Each number is 500 + 40 x the weight over its row's rms, rounded and kept within 0 to 999. Layers, rows and columns count from 0. Numbers have three digits each. The size before them is the row's rms in percent of the matrix's.

# layer 4 attention output (transposed), 384x384, rms 0.195, rows 121-127,153-159,185-206,224-238,256-269, columns 256-319
092:466472555443553460468547499474508431554469504526528547588536463542434505525477546544466497449515493459518518513495419501407457515488493498460544472513513572504546542505540519431539488537384466
081:486458568521530394484528544502505441529531548502567498461489512525476467574594563394463495457491545547509528474520558536453466570485478504526515536489501519426452506519472610461410409487495489
092:496417472511481470527483514532514419417487486482525529541477537461506440487514505498488486471486475514534471509477519550459501432547505524487545471463477584516561471503472462530551448554551514
083:519497443494457545499456490498451575521482510502479415473454544582503534510464456570461487528574517533509552422523517489442479519436435549437478509479491519527505542468487538467533515497432475
094:454571534595494550491467462560461520540519498503542525522498505521487586513480506437523420438495443529561412489512561505548441473464442466489560492536436439553476471508449486483501533526466496
091:570559408517509426468391492480508478453481522479542493461537564512516546533474509515561481508485523577491492474464496451546471418419538509464572512445463468561546496479528511487486548525536484
084:426538464511484442540517460495474454461497431543483502483449511552470523506501550512476497532508543565477504490516480478516527500526519603532487483462525480466448455468477481516522517519511533
112:431590476466483468464548453571438511455516526555472505491506564424518533503507502481488507485472595558458554559536498508553472537552465451452493527526597544547468405540496490477520490492536524
113:469484501519452545523470488556540486487467492552480531443415518502496539417421531563469532493483540473516466514447514531498515484529489548528472491431534541523536535455448466415558533513440501
113:437488510532564467432476468517509507494589503544507468495507484520553497449501571439503472446444482431491525447524524470543514521476512481527449527518560541517504442559476465488528538602459533
116:473486485514478421495496488463535460439495423527476483540593500470472489455494544538515469512439468491489472555548522449571476443520472483459508491558484527530547492564568444509507542471535518
116:551489566514605453457531488495551520498550540537542464415540496531443505534518535470487479509470595541444561485492500525462504512428515535531493469470514515503483529537593441446527501527478514
123:520454504485524522530565521494512436526549551515493463570462442442510475527484541510440522498508411490571460494564496520441539432534460514464454541525528475450487469449517516522564550502544536
121:565518507539489468488522536486505476528520489453564470505546467436485420501443418485491476519577534507470495575486466489513448486540522528485526486496551500499594466451527577486464532479493541
091:508476389521478519547490567522547496509441600488448481540556508506441503484420556494540510419611546522572500483530442480483499499484524516548552510490434468513489574484503532447451407450543495
082:538499447553517462446577545518487496454441564476517473474538535429435545541488486455484531455515480504522484486540501487483516476505495479554548522535444514497486535467480553572552509460606504
090:509548543543441549567536451444502553552524465512527488463588466478490489499501384493520522537538529501426467530470476503480479492503495497470465518539500379453489516482553511500491566458531508
086:588535490502525552535492516484590481533496557542561527477479523451542507584474511503547480460517471542500541513481520494552481512564545461449491485399503448450552509487510446452496474448498497
078:506479467420435466497512523468415476550506499449412447494502483522578392427530512442491487505474450475551498514548538489562524524543476562483498484510545548469519564569442556457493449549444483
084:529494485494494552516471473614506528505526483474548504528483551519534561475492418439498526504539504593431561489522453498514487616495526550516536536559511564503523528561520454414487481521439480
096:492421465543546505560516492558470481527513541462507488540530504402568581590524428469468531443515439457486565372519485549508546502465500495553490560499498530498535521509445564478469462477576520
095:508490503475489490565447505501501470478555538477534456483575517511505528439537464493496447562519547503501556507499479453438488462526501587511496476517469469491575472543467497430497461502538530
088:471552478458423514493569500520460477548512548510506510549472516623543525541418545506527454522478540479460442491512554515487447500457495558518474490524487488452513507509478482532455535505480573
093:477500521550462501446473523538493524564570526579552605541462436490439455506480426542547460524422407534499484555474511515475532585481514548590527484477530500461448568475533535502484493485514537
102:508516546514480452444530506524450504617489503527561505517492489526483548427532604506498506479538453515456566492480483496436423545530538488442430537465413576546509461514546482474604533510440497
096:527549443452505559488524467484495524490486505513473510523500517452464539557481457486412492506490545471497487451519463474541456532489440447484596479530554506521538499502540487484475470536539517
101:517478539538494570471500528494476500513521503441485576482545479451493404498503526546565625472516510489468518483512489451420481530520527458530518492486468467584494547455525448494446540408520532
102:486463502477534503499450450512565524492456443501518430497489462518525540527521543495548509537463511480466474466471560468521501522496475599522491500490492515469452477527436470564522481509518427
103:478530604480503502518513458485473471507453525517489470460580521539560540571493462492625495541529593547518387507511440571503499585494445501537513465550449515513460539487580546479577492555495452
095:543555488506486591471513560413398542431501506474531512480568498542537484526494457501500463522485500550518517522507534498410490490478489495557499497602440447540537480550518446490478528477440525
101:501451434474572479588519524513485426435526478528552461556441497453475491443429503544513499480529449462493518458508505480513554496512472521493544482521470488530467557483469491523434494505527491
098:489504535524478428503480541486426530447492497527554582455544508457523513475513527490518472536505582563558533473505509518512511438523414487473421478499482432455522474546545484443489479509520529
104:504483497508518544518386499508501501459464494521553500428490556471501520469578456507462517557569551466496523511588479514471554458530485541416496450597556508475502494508566553532416493478450464
098:412497561534507552452441472450513486493518493531521529381515471525565490517479581499503428510520559544497523478455578459545513547485532492537503479458574491488451432541493499464426483493472490
104:501420504483472510518511433502481441548529495516572538527480472550521487561461450482604512555452494552507524499475536442520424518524450497529532476567482529393457504541474364518429498485488500
093:470585531528458497518501472560519505507508497499422467539505553499493508570482525485505504517475525538522515497509483485451583546509503479463519484496525486505538520485467506498555499504492485
095:448636522488550443459502479457480481511477571490485465511456531534479491450505561518532502499473463478471523503482488529486470486520533495524498462465539559485483502481499478533475474578563479
095:555435475425448485492598547461522535520484454402508481562577562450516443583501555537444514523474438508478492487506531458510508582514467521468531540470425492483416530536460442493532472501507506
094:541446525469469509483473521534446473514532555559527481489477531569504458540521527569554471583451527599558567567497591516466532502455474532509465506498481459579483536468583522478502498471593522
085:552500542518410527580554492520486512457536509528507483598569527471494460464515510495474499447500486501472459517461456497530478559511486501478436593509522539547525456480509413551556530443458500
096:561527493514529498511522416525459546440484554508508450509453538520483514493552465503502499511444492551522507517494507462452477427404497491496498503449522493480538453512515429531526481505519492
090:481540550570510533520477524469515547543527484463514515512524512514525576493511507503495506518506488532498468467524447490455564496483467473526463532430490451513474440513445486432447577486526528
097:488499514500480458489526560588494443530414546437503477490501480505529523459478502571477545528512525381536536457477434538509525427496480433465529448528467437484535527474489412529519487435532565
095:560498466471496498519527514523406478470475501533611549515511538497511529443491549485539473544483567507471488533488462484559532533543480574563460486489542578506533503489457481487514555512530434
095:515516475504485511526477520483517454483522525515486516499514484520454500551541443477532553526503484450486507479516519501521472551499564483517486458532506505530505448599545523401535530485538454
101:524473442540424552491567530516499446475546505476490440505490479459469545478456478547518498480499470515456528460533485507553542542572530482531524519519527509478496485524500518498532501480492539
098:537416508461440435533531535556472534511485487533521538437470552514500508514559461556516442593453496513499438446564451482517544544508566522462506525499528498505487485497448554497454557492455548
094:513502546522507562447440502594570460412525492439532477508509491433532440553569564543412554439504470472483451502507540576466504569537531537469504415533493503525517555593507533510508503466508538
107:439472480543458579478486480473476537517567499455544515487503498498512476549525469483525436522486507488466433492412506530508437449447519467519500510459539458473515564501500452422457534449485521
099:471472486512546518539451557496538455469553483518458461449497498476435489495545551516574536570440567553552473518552463547412460483521553539416473558501484550450463496492458515512441501548515473
098:510508567525438504526457473538529432479496501465449487567445451504490526507548540499538552506536582541584559525516496469532552546536553451538541509514489503494524425441530372461548507533475499
105:505470539507548548518487541493449511500492463468550468486572469454477521485495469444546486460495569542507455519513489575505509440443503503546471532461460429485465534535515477490565563575474459
108:504472474484481490516520455556465479501490491612524513461442487537514561486434543481473488448501457425551474516488503532520482488450489553541498451539487578480473530456598500427421450497544565
103:501453520473507488444426493529561524520536493506529467510458589549410520506455513449491448539462531455482535526480576547463478531439510498484490513544446541465532457478454520481459496499545506
107:539475554528471493483569547538457600560506512519522519529476497516549433558478520468472493563526479492458553566447489559537477465470524541523460521457504492504499501496497515489582559492468500
100:472569510530479471475531546575448483543443504540514471511469490525504509555407528496456515448547417491518493500527558441593434509504454464538544544554518480480525448477500462444468414517572507
104:513417490502468520468506513482451430512475558538486511437515551510476496416552527578577552445465534456476517513508499515478582544562556448491506558578551504473482558431532511493493525516493513
107:474560515479516461511503507508463507508475502471450459481466458562484517427510582425474468450465438472495515449567448509524489526511516552492523505554470526538426433483507538481443554498494545
103:526511554564485484541489507503528464517535524500475482514481505561520554516574463417444459510533534491436497448557492486536555510462492482520582547551369543487481471508607523555506502445520497
112:556527484459541617587532507396479501495473469483540507487550469482480435542547551497502517443465476446497555525477506482535503450508492449513500473388513448567496464406461498550499534541478544
105:496432575525440557562478509492534497468536520559559492626454502525545504458477507524448490521447457491421457407492489524473505509497497478434516507547475507516493455528506556508479564468461491
097:525442497486549467560498470526454442555510501461522406490481491446532548484472457500538505494458461522533447510535491436459494501435538440483460487481467467445513583538583465484547386418461500
104:512557521518528505507405521464500514497438499624543522543515507502405586504444471501525385582391450470461475537473491480626499491511467511493543522449556530533420454520523539488550458437513482
098:424469493576483459485483545543551520443433457506477424497544486512555546594538575527506561567518524441383495546525494555503451526477480558523493467506470484610527460496479448482513405469479502
096:463475544502524474507506509471562421466467441491494439532525519512429544457500471540551470467527491499488483485460509469448494563449475500610472467489489425455447512485388441499483484529535510
# layer 4 attention value, 128x384, rms 0.134, rows 58-78, columns 256-319
096:494490505453413524499483491546464522500440452449441503529549453496574454517504471517521458513471456474517554478504534549551532469526481487519447511448494494459499555563550457474494561526450537
095:566499430484568519438457458512460531446484491446496533480473530479492554468500468500511482588519498544528524530555498478575514520425529548580511462459483523535477524498497458483497558408478466
093:521500492503524443505459526524491546476504455486471528491494435463479443432499533492559508493472550500569443525592497463490521516536478510568435586514531496513472576501500417557546513518472527
099:509567528455509560507488479460512498491528461430496501427469418488538498468488543528527534532461540548454561481514569458408544446566513472440505497505462591479554541475560449449485467532543477
099:453550552520444493501583448512482492509464557519460520473542504521552441542500454527503414504509486443492458441492439545488461527532478505502519456529510479468471540545484423448474484481469529
106:521478574476522576448507525487485513542456463523509496489563442518560453460525534494481501523510469521600525491481496571522534468463542496503532447566498443554490512477524468487468561540523567
097:459413474535513552497455477522475496605511498532473539490522492516454546547435526510522456479450517496517475486460478513447474585454501492483574434532475491514532449470499518556520469473506542
093:503562505560581516513479501464455464450488475498502539474485496452430464499467501469473490523566452497462573480506451466528488475533503460429469529548477540547518482521579478597535517489512596
096:501496524496484460488460552433541540516536446494514501437459445435482529471533533483567552468503489493484523469545493508564520462509521540500444487504513550505540483535548476480535480526527474
095:501511450481527540508389427484497482526483563489493488506466529524450552536455462488528509512444614466497495422521534463503526480473507511542425462544503420514468576461524469512430476534517540
096:404528494500528524462468542463498472522542568534435460456507469512526495476487590536498506558567531457449470447511483528560562532478513612515502477467469462489457482436548520540461518517420521
098:432547494480495450467536523535494497499544462535483506527480476484521568580472506498430473556461415448464554538526563513531490459553413486440496451519469483468577562493451540433533453513526535
097:456537491528471518412501472469497519509498435471511557521520525453481445506554557502554544465497490479439510491537509495490514453414498513481483441560511581497498553549489587467532456513447462
096:420464558430433462507521534462548598530497492500540494540467473488463444520487533514466527470421444517492541512510493538456511451561527490481454482487556515500499516571473518468452526488500567
093:471487510624468425442496429564531458483511569494526471446459524479503499479486495521498467545455491492567500567496472446411484515477455442500510544527523542438463482463498548500478476539499480
100:451503510446434525476471437514507537500508436484420546528475533554465523560525539469513514537438571481552553555513583490536553485446524532565516538461535476474559489481511494507545454505552513
094:463484499479455515503473529468536450542458464476519457513523428531534471488505470518482525490517548498477499551467505471432495517513532456477466453521525452527480538495522534509557499495468477
098:441435497419470500528490526414542470485523434408517556490610519543557495463396536536552541509503427535497438504469489559532485523433463500547471508413527556510530523489464423519537524468446457
100:507522499457495496515471503467459454482492491483494542482463555471458425466474507546564524464513534505581437474543545509504452470528513512530473526523482549492469476476510556568593551565511465
094:524502578483399505464496472546488610516449498509463525532524480493483480477459573511395490557490397527532546494435505524555501516497563491437519519479474498532508480472543479550610468441480483
098:431544463496556484492506448499522507487478546493503450511494536534561537539510473498530555558519464490587487529470593500532441485518456547562548512506454513500552560530479559572504566439451528
# layer 4 attention query, 384x384, rms 0.129, rows 192-287, columns 256-319
102:509453509460483446550458492520519499608442449492469488556452504524542575517392497493411499443535400442459528531504526498562537454463465478526553491458484518578490478488466513493535479515573524
099:532513458463508554560526562460467536459544491534500532471525480525522498456463481506497519525545550507531518460487512437466481591487532481508484497526482461497590548472493453485469484474443481
097:498444562545561498521473450597468448543527466518484512485497595552490485447532457507393452519542519462520538469490439491523478495492564601424492508562529488470583452582537548432407486522540536
093:520466524516446544469514439427479503499495527555516462558375440489494502477464485509507491465514451514440490498467518456430499456517495427443518535552470525448432500487487516489537517460474518
102:488519484576509505519473493497500485538506521477431528504477519458494453461539472526519486504433521453526493513603423517505503484521487503597480489493471477476492469486484487480561462484560488
098:511414506571493429528514502544483474588498508533564477536474531468525482558481520559533429542498496497478525434472494517490523498602480542501523504503496485475491405513493536485440446451566524
096:486526528532521564563517512536459533489451534409486475485555552482590484526506485525489490464426573541506473492528493488502500498470488494504521515476557471489485439462530485546543505456526513
102:544516432477472462466493449471501499481456507485540493496461508528550551491427504581557481461491507455498536482581525448578569440420449507489525480449469498527521503434508449510504487508504605
095:500533497503504449497448450502485534524497442495453518398531509449496538483552537515564471514573530564451387439504457508466518473474508548580590475472488498522510539487495423501473565463512483
094:507444508490506486473457525516549472482456476461539433497537474452463543457483543506500520459488476500463518397482460529484425529518544505421591522414460528420515479544503497547547502414488535
086:485609439471490432497454482453409489522472480508516451511429512518509582534507490494490536440457452527501499518471538452528456466583495534554515424489497542441472482465494564543512473521557525
094:487555443499534518504524547562547568452523462461514480480573530511518560475543476474545537489470452505466486501530546489439426557494474513505429487545525500480524492530516513495441515500460507
105:450491547487519450452481462535481435502474495466459495533468548529537455525478488490435446476567536501472528489519513512436423468458442470504475451468534498512495482563444445485499453537499462
098:490526516490560538460504523533524448456458472483470476429524490497536542544527460542429484435566498565530536485588496487553459473534529500486539496493565448519512483526493485490567446483503519
101:474479396525462519519479551492500495506538496560463504529476503438486507474478503526482503480565430435446494525532428510472556483534542544472523460520468535562549483485517477439513527556438521
095:455498537471499419459466475531525518512475550442537436529517473461497437540467516544474505491519473501499464481534552479507498512510500515488512491427492436470472552497546467464448496521520510
108:418482522472517492548421478478508541498488551474485499579497475505480459459532546530540495457445556483545462552475501509438502550454513502490524499524460519492465503482472491516476444536503479
107:538466496526522478525526477523482551501446491415459511489529589543494539468477481534527520486469509585522478560498472516463495492475492527567522512538504537520505483522494463507544513439519473
099:565545549559551511465529550526483504495551505529531524487524481510532499584424438489491518480541539545489454541407507486530518495509441493513544440527523539486531582527552482428501456431408511
100:496399462580545476519505536496499522470532488374469469488549516427470474497505473507510456534446464567486504519517453468498423462436431436494510535433443491429493397429537507575481523559495508
094:514539511453464459463548428531516527485449522586494519487456528558443518552512465462477530494482444508490522475500468488544573429448493451445561534499551459471483434536518457495470443525492560
104:562473497484472524415501528481573446513500563463518441505473558513441460512507520513565473571479557521480547512513516460466498518488489470540447490571605486438454443476553525532451546525489535
097:495449440515519539467421545491478502435476535535430487498492513478461491424490484469524499411560510510534561441598515495509513523454519488550482514561533557494602514576460540470560508561508462
099:518488529483533526433463479531522461461535451515534588495444590498531494500519466537518460573512498483488454454479466523566512463482510569493531538486545527521498439546490440461472518481538523
105:512526522465521494536532481445481498467452523452458479456487505608461549517541564476480466509466571539492455528469508549529450495503443514554491533478544452496493514470503567560503525538530455
106:557453494463549422523479459479478475537507530570512428474523477495494483485488578439496469530468493582510486552548529493411447529487523549557563465608519506476511442465504449486482479543473457
103:538535499511501503489454505449483544477530542434516499507449508467495605470547575434473556516450554536527489562536467486538525544473506491498457491448504494469493512444432522540537521592446563
108:579532447489573568549487509445493519584500509482470507505501479579443563450423469505463527513443541501504513473467466381502451526498481457520530445499519503515456538501538497473510542448586569
100:454529504430449549515528497506570485467499516523515472504463493410514504493537481504546523551496532486553525451479493467516540514582506535519559485495456483503498426464512468489569521496535496
107:544473557453400482497489470552541459462524483555478423483534495514443473462521608478509511563459542443525446479480535553526550499543571486508562528541523522504517457503498471537539458574515496
102:484459519475421526576338484444535565544513489452497509493565406512476486490539591540465512489447481485515543536519482483490510516518508472539516536464484540523518502411506530467501540532522509
105:504507503544476483450465435511536490509469483567505554528506410465548587522517466541428516555583440526487458503505508528551561557485519520453527497503464500517523483575478508436506488520452493
090:448505449477541470521560522477573508546483496544454485516435432456468572499405448514480470463569454485550540462505483533497529460510500522543512494478447474458499522513540408549516488550574464
078:520471482529454449469494488496460536505481507453566477483457535549593486589532563435521510471472524508507557470525459475516509505553503527504502577522539405474575464514464471518485559476502474
098:481500494482532468572470441536544453531480512502447481492523522518524497460554494498472458452547471481456498496563397571542540517584511559512507516467465511493564526441521488462499469488499483
093:470500484496539489427499466490465501552518476493549533495369487509455537493484513494463501562477493520541467492536582500530435521553507485550528500474541467494504490468465465514520475441478549
093:573549549457496500429485526527526507546487461496466545497510479452513501521530454445413557391559520471488408518546469505477537586486512490549463456514608471550510478534539575526499539515583478
094:511467547494479435600544495571476463536549452498530457501512459449516484466504578508481467559500488558469482464490452548495477547588512536392515553449457487555507403425552490485487520385584504
082:482548582506510445564527524510477542482477546399547528502473569508493458489569528472534494549473430497508535468520524423555501484420510524509514497568465524493525475454515499463433534503531537
095:539547472473523451479481501423525534522460477464540469506466536514471539547550437572566525500575555484477494479532557475535548399467483521483511515474512440521505476491488501491501569446517568
090:508492540546549491442425477406519486487446461431481432460505507435483485510488549483512532498503476521492515451539539461514498496484467616584501504514519489491520493512503503514530593477568549
093:464501498468538475558492549541600517504500458456593441554501479391511526460495504518514521520475497542510489454523455513445453525557503449494547544482525533557507494537475384500449580469360467
086:556534475500484501519518504504467519494533467463463489502524520537464564569503493430520387538582514531490472471465513404551448506547413597522479444455497459473483514505553580479453456504532526
082:456540479477477471446464583480545464462511523494475582507503536515481480470539502459517482483479439493440484476510470526455471511520562589500431465474445446536499509509490484568510407525495497
085:447486588393482429516541466457494476529434444488503491509525553498451497461557504479463549456558591490438486540526479491484479572516487543536469477552539556508524515542454560495530450438513547
093:540614459504568523511441497535510534549525509489490534368503469509525564478490481515463526465528552479568458433539524467598464496391537471455514542530534486533524488550570482498519502466471503
092:456489440538567515482475545516493479522519514522525436531460500575544551453525460487423483472510490496486502547502452453470500552545541495472463504567480498534480552491521486462485501542436571
091:518442397539474494497564481471566490517516486473462469540483483515590519612500550475480472530523549502485521496514502512494496482477484545466511530508553477468470508416537487457515510442511489
085:516575573483543550501479523535518485508510528489492521509514472493554487481517470527531531504525462509502518504433491503461508541452492479492409445480482547523540506543405462534477524446475539
082:528471524497441502440548434567572504542524495503435507449523512571456469502570475444572420526511474539389515555488470520465473475483514536541469515508497547501490473491584455467505567546475466
096:579516480532518528484463487486483465469491541557526513588481476510531513586517516453500488508464600483525548482482557502591466438531467492488518496490504498486590558492596509513510467473519493
092:567533456485551448523533499490486484502506468464526465462464512476539442532503484527547487478541436520486429517489517469469480458544483493549472516482467501433515436463491492519470546512565491
084:474474441484505440482484519512489516493459577506381533447514508573481525492506578469488490579490477536575556554492504513530491474437539448464489487509551495463550497512518539451520464516504510
089:462536517473416534532532490472520531511477420570473497495494471554444486490531474552558540476478599571551498489564539507477502556531468526517497529459567483491476476434463486513509511522454531
085:506479497440517468512511518500408458420567529505568509523558500504477486469535463529507471512465586438548520540477514516518525475474498479521557434504458485460536566533499480495536504507523500
098:518530497470501552424501557508396418510483437447448548451501528521493518527503536505545492591474499606509492434476478484540578473454441584505458478490526517503514527522541473443525519503494558
092:473547508544578579495454493565575448462410439438532471510521500592480473478490524558512503486499549535562508531504442492495480557523535491545504534569542429494551520539507519442461490533499563
082:500428587474484465520508488547500491490480558526520515463535525489521413523518571508473593467472422511488494518541478547352540530472514476564542524535539439498479437432430525446433455505550502
089:486464471563537438505457504534506444514490463547457462507495538485500599454510505479493534529534521520486498462559486449535496494512498540556472513492517511506476498405493458533581529551500505
092:584492453545499549498488451426532460583506415563437523485487478587486512509519484486427523498471560480515499429500433395527593511555492491488481494474470459535482555547571508582552548504541483
088:543519519459454449463494531447532393612585512470499496478499509381533543497543508444530475495483528461405504489445515490532504526611403507497525494434535495444483445411585492558527536456561568
089:490486553456394444514571475557490427502439503544433485493419509458477465463583560473527528527452514487511472507546476568480586540562510524499471548603493478482532461525493538520445485451458508
100:469475578495467509552425499533492548426477469454466504474537530516552405505561497555453538558460476529563480529521529436461522433506510481537485528529480533481449533450431498457473518568483438
084:498559528452445480456481493542511511540422526478502486541460522525483537560492461541413480514576477562412460583564527476531527569417503505477481527472478524545484564541553498444533485507495507
113:503536464423532499489545503489531535546492463484450517605432499523479465513396515524470503523538459481483504519496453482586526511561462547466538469428521495510470474496527464503494494526621546
125:516477500473559551472541505545461502535459490429560488499542458537540487517517505474465510539465503530571520507455523456436462507539525539566522491431501472519567575526511406477523495425467510
110:521436525493536469479485491509450436573593545479477492465484558527473484478524488520463437533536513462497519502526466481545521454508484611422503463612523466525550531521488537427411495503492533
113:557490527500510459448541478447470542473488504523578507552390451509484508439469426556522490572539485551494473519437562489497506466530512458513482500537523499514492448497500488556558464489499546
112:506571454519507475579490487519438476504466496450489520499436488515466514575515492517555526523501546473497515511547459511510512545523506414481532542473449505499559453531483531482510443540539452
119:511434531532459434577485525547497535511487501478558481505517537496501481544551473490525432541497499457486478434521484446515519557600559504498487589455494515450490459445549498483509486430548535
120:476495411521553523446582466526422512525484587361540507495483518577514479458442540524495490496433530463511513479542448539488485552393477473516548475473472450468500470522481513537541494432546542
110:541483442446501498541490497467508550512515505467536488448496476539500496563502473564594519526515548475533554469482542473581572424440511491422536513455502468497499510482547481492515542480511580
125:447561494502495449436439439431535473513523485488508478490544507405470499481540517485499498471504483521482437495514469528474512526517442535544509503437533446499414546486510449521458555434481463
114:569531507475477476542511468529503500498476475489553478506532543413514532494506472443473463496501499474496489440507522476492493513468438470469525520466513505464489522567461465522492480509429487
118:565529515464503477418414475403456503561477505502472456476513487542526553540571548474539509476496520549448510457429556450528450509500505505564541506514551556442554528425503530501506493596535488
116:512464505509494488477523530467508474474496463484519510470523492519538497496577498444555500539513433521423499507442562455522388486498501517526492539507514435508480427510473520526414584455447473
119:460445554448523505511561456504529437501454520489505476537527457463449490518476486554447489452485554463461519430524469479397419475471501499495526417516470533461467525594463500500508478529464483
117:429528465515531542448510516524504525492514537430448547400569552509513465513523446515442490482473535496601514497596482498558447474531516463477489542486553490523566487506487494470559504477518479
121:424504410518475521480463533497500506478518555527443466495513450480439553475416499519465512435484467468532461503519441514445509540517571549490470481561480510619503496479515486509475510570414496
116:507505482468485477484419442536579510533456521448501419454516478469480422563441526566500516450567487473523499450522537487530514435476519572494482509444530437537497558479466554421505533529490490
114:417496543546531447502455496522447577527532508482540523496464457474473421470533488502490540470487491450489514550472509546389509557425525484513571563463510547431442475484525481489435533459532539
117:542435464493506527516560504492523463545465527486461510436526533499441452489476516536504541458531441606568552485479504420586451512483513529515425540548484525523542507555504495568510586483555510
119:568519491523529510451566514478465534542536506554510539515531453489518555625509419453477445493565536539503510462415535455544453480547424451508536533535548516496522543552581520502485518461446499
123:462357525526563466595534578546488491572465424445559453479504516463551477540486496536541467503510436547486449465510505486443426469526492502492489538481454513484422433469582453555544531520495508
119:492546477424507485479514426501486500560452479549449555439537552545498498515517520489465549529490490603510562449460477487522485462479470488488550528567525419527540487557495436488480447507492508
116:563538492439423493464538501530536488501508514532523432559489535500494552533511428482612469489472556505483468451499498499465485489534521488535478474543524460492453494488494486494439523495491562
123:462511426456510578475534525508467524404504490536507533464534529501453427397489531516574499497543451479538525479482496510486511515483540517560472429489547518451581552522387497425508518519452473
114:497508507525577530419498464495471509436585480489535547503502544479557503506441493502481475550489533546488474461500416565518507456470481545497514518535502483481540481512524445442553474505550480
120:457514499524533506497469441524506536542443538488441486456534485609513583531488516461480469507510534541555471523432533501556446569499500556575495506509521451487469506527537547544543519570537512
124:541504465407551493565506540458477518541505525498534468447486503478473491495436540448461489523463521554539535551490559512415504516487431522558521456620513462467477467429472556522448472547465484
115:544498521502518423493503504474478501461552553452499484523431558506535623480534554455521469482528554526484543595559462541507481508383517561515451478496508440441498567458453505515615526576484494
114:449558458446525604591482538441468465542450470482477514434519467546474500490499467519513571451520509510516448515432475486471525511494415511570477519453506492489461484438522524548486626524507535
117:543538503472516496528497476484515413463529468468549476509408450415540557500554511513502526557484520503545505411474491484498596511483447514474463498548423500460466458443528553492575533469505519
118:489485488483430526489477470521461401517519510512469469442515480456468447478549542435505491527474523452532483492472509551551562440527516443517504497533505561563491447506485488538514515525537542
110:534528545497405512536455473507580548547484463556448483494501479431467490545505514501433498459462500510535512484445498490472496495552450519527462512425509531563544506493501548519532477490534502
118:551515532487431486488505424559508526523436484480460515534552542482516547531492504548513479539497424556525459479530493470489540612451541562435467506490471482496470510494487552387529558544494550
# layer 4 attention key, 128x384, rms 0.111, rows 64-95, columns 256-319
101:484518490515533475480465469477558471461545490462486511530542489470475483466447500489542568431590508536476520488480568443516552483518515606573508451483467454544490527483497458505546528473541516
099:500490470517484537521515517468457544453474457518512486529526401477568594570525499455481473501552444495506478455405530532474497506475530552549528463512539499530537482513536498453453495611503560
100:469477497447559471464445527526562442511443490514409439439483540573483558497537472462481521542542515591531502421552472493540532492541467579481484506530480543498510524496543492476444533469494481
095:565475555451570504580518525492499562546552401496487537539550547500523493460440474569454517484515477508569473437410470533512587513533456471536525513541548508553474477454511520519488418479516546
100:546453506519519470552461481479462541495445505553509502510550446462459508482500573538483485490490493516499456491485481484492546518489474499458454428487481529492464483501498589551515471463512504
104:449490558506447455546537475501501432565488484432530515510496481400458598537505496467529526572544465603527525516477493551416498463529484496512532519502497481496541503497514496536449543464526528
094:504494494553551482515520541457460549451500469478467499512504593524443447570515541503503436513465447543455501500485530446487410504517502470524514503539430492497518431496558539520460470467510447
104:497497495579464527534453536432472515411511461485527502555502534433521533525469466569542538493541492529491469446553425445498590547560389530535482463461499464529554476458525456530526547470569466
101:495574486470524438426523501390453451554489464493474454466568572532519517534516439502527482505506521508430548467529487500474537525536538397510495490543521455528485520477532523502517524465473512
103:474529390480506466528579518509502423490446587446497431513490486452450493482480483519484417505545560444497523595476516497463447459483463491517555422524484441510462543517571512513514472492486557
093:545487419433488516504510521507515518483554434517485514500504456466524501479419468430514434488519409557506490513549431504541535392467446482456490496492521462621468487508487545507465506418563509
095:495480530433477468509424458483525479524534502477425534411528522413488551474477440469448458536500515473488496476569537522463438510554522456520450455479505544439556461503525508511519512521540478
105:497456522489528478516501512516523451445498564482545521464567474396434528428519484501525504489505465498504505518520457558456393506439458522519457496461501520538558510552394496564471511578469452
101:507570493482504511541476474495548546446517479551468471507436465525461498425519397478546519519534537513569539525501463477508492494435479548561545468576519444485524473521474550554518499526533464
103:490493432495531574587446512494494467430563533498426498451504507535535497449414462517477522367514401478523572551590506542443482561528531462523563554580521497531541587453541527487525481454522485
103:501484551411492505528476463492507473526495524494459418472531529440514458536488540495499545509502470561475482612506514489493467533495504518478504515440511498528527496435551469439469455549552475
097:510530513529507652484543484522522523538428532532505483514475562495412493501489523600555512542467504459487440453529418472522504489455458547482455443596511461450435474485539541473494512498497536
103:571509476507526503457599519526468504445518513493488476477479494481495538504589518502487440515513471516495545469509439507450429443507493482510477515481499543481503450433577479551491563533475608
102:569516487464559610486527513544555543443549562541602576546518483462527391521496554469544511509514460546484497480478474519526484458509444495567442520547473524518453532415463463528495608531453523
106:489535467519545394533414498533489432529460394520482447433463478495436534539533518516570518503470532464514533465425561489517440375513526517491524475502408486537485561470579483521466480521531481
117:481552509534511507437489454513490488554426499507486570460556566527445514468469524450542535509442535548515493459478486446524535486517540496466428541543519555453517498480484534490494544565530535
103:541530540502500548448520459488577458491474501439487511552453450471451450549468491500416445541478473471525512495578591487443550529449494521476525483462476499473475538516493482512460476489485559
097:464543431484444533558463485526519505414447522453541501444521578490491492454506416561498500462491470531490474523574514489462485486481538468554427454493476457472549423485506520453463480506461546
104:511486495449479512506490517506527534537582501565502497463481462461531479601528523540512417501517487553476521490512501501574518449522545570468505449483571570539504581472537480538371550500394507
104:517535451537515488504403479473531477575468487463475489454470457531464565451453496460497501543455543488471494513482476490436536510507483512530508472514492526572351522505516536529466477490455464
105:448406548467475472455422579496490500406527510486533491530560452526539504478438524459484496573462527437485553556580514509426455552460450491510500466535462507497534441541529507474477446498427578
106:477438503425525444534456474460406470432569473441520483509515569485576550465550512396534519488512523496538557550524458518524504444485530457478550484473470530465478447474488537478497522610547424
104:495575527545551554448504498504505554546582440525458524486477454565479551457472458445555536494513496585542510538481435426523517536586465416528513449551520474470463492500452536530502546516559472
096:552503427513511484461561566509429447492482387465549530509499511437516493495520499476541514529525503458488499515474462551462524487536520480523493522448524494528527501517514467530447570544487481
101:567526564489495530531516533515556406514567501524448491568515467503544533490527537452522523474501534496477500474503514557532527533479502516507502569490456564454441479470514543437517543483459454
105:509517509495504497507472517501584442476449474478448518503500522494477481474536492537470483529500532427561450567519484488525482506511529450544566503533426410529498525479535507539475490528520503
098:538557524459494487555448455530507518561536543503565542556558586476519536504448521480519515540525534516413568555534402477484605543537529565541500461501519484502543537588558453474494452484544525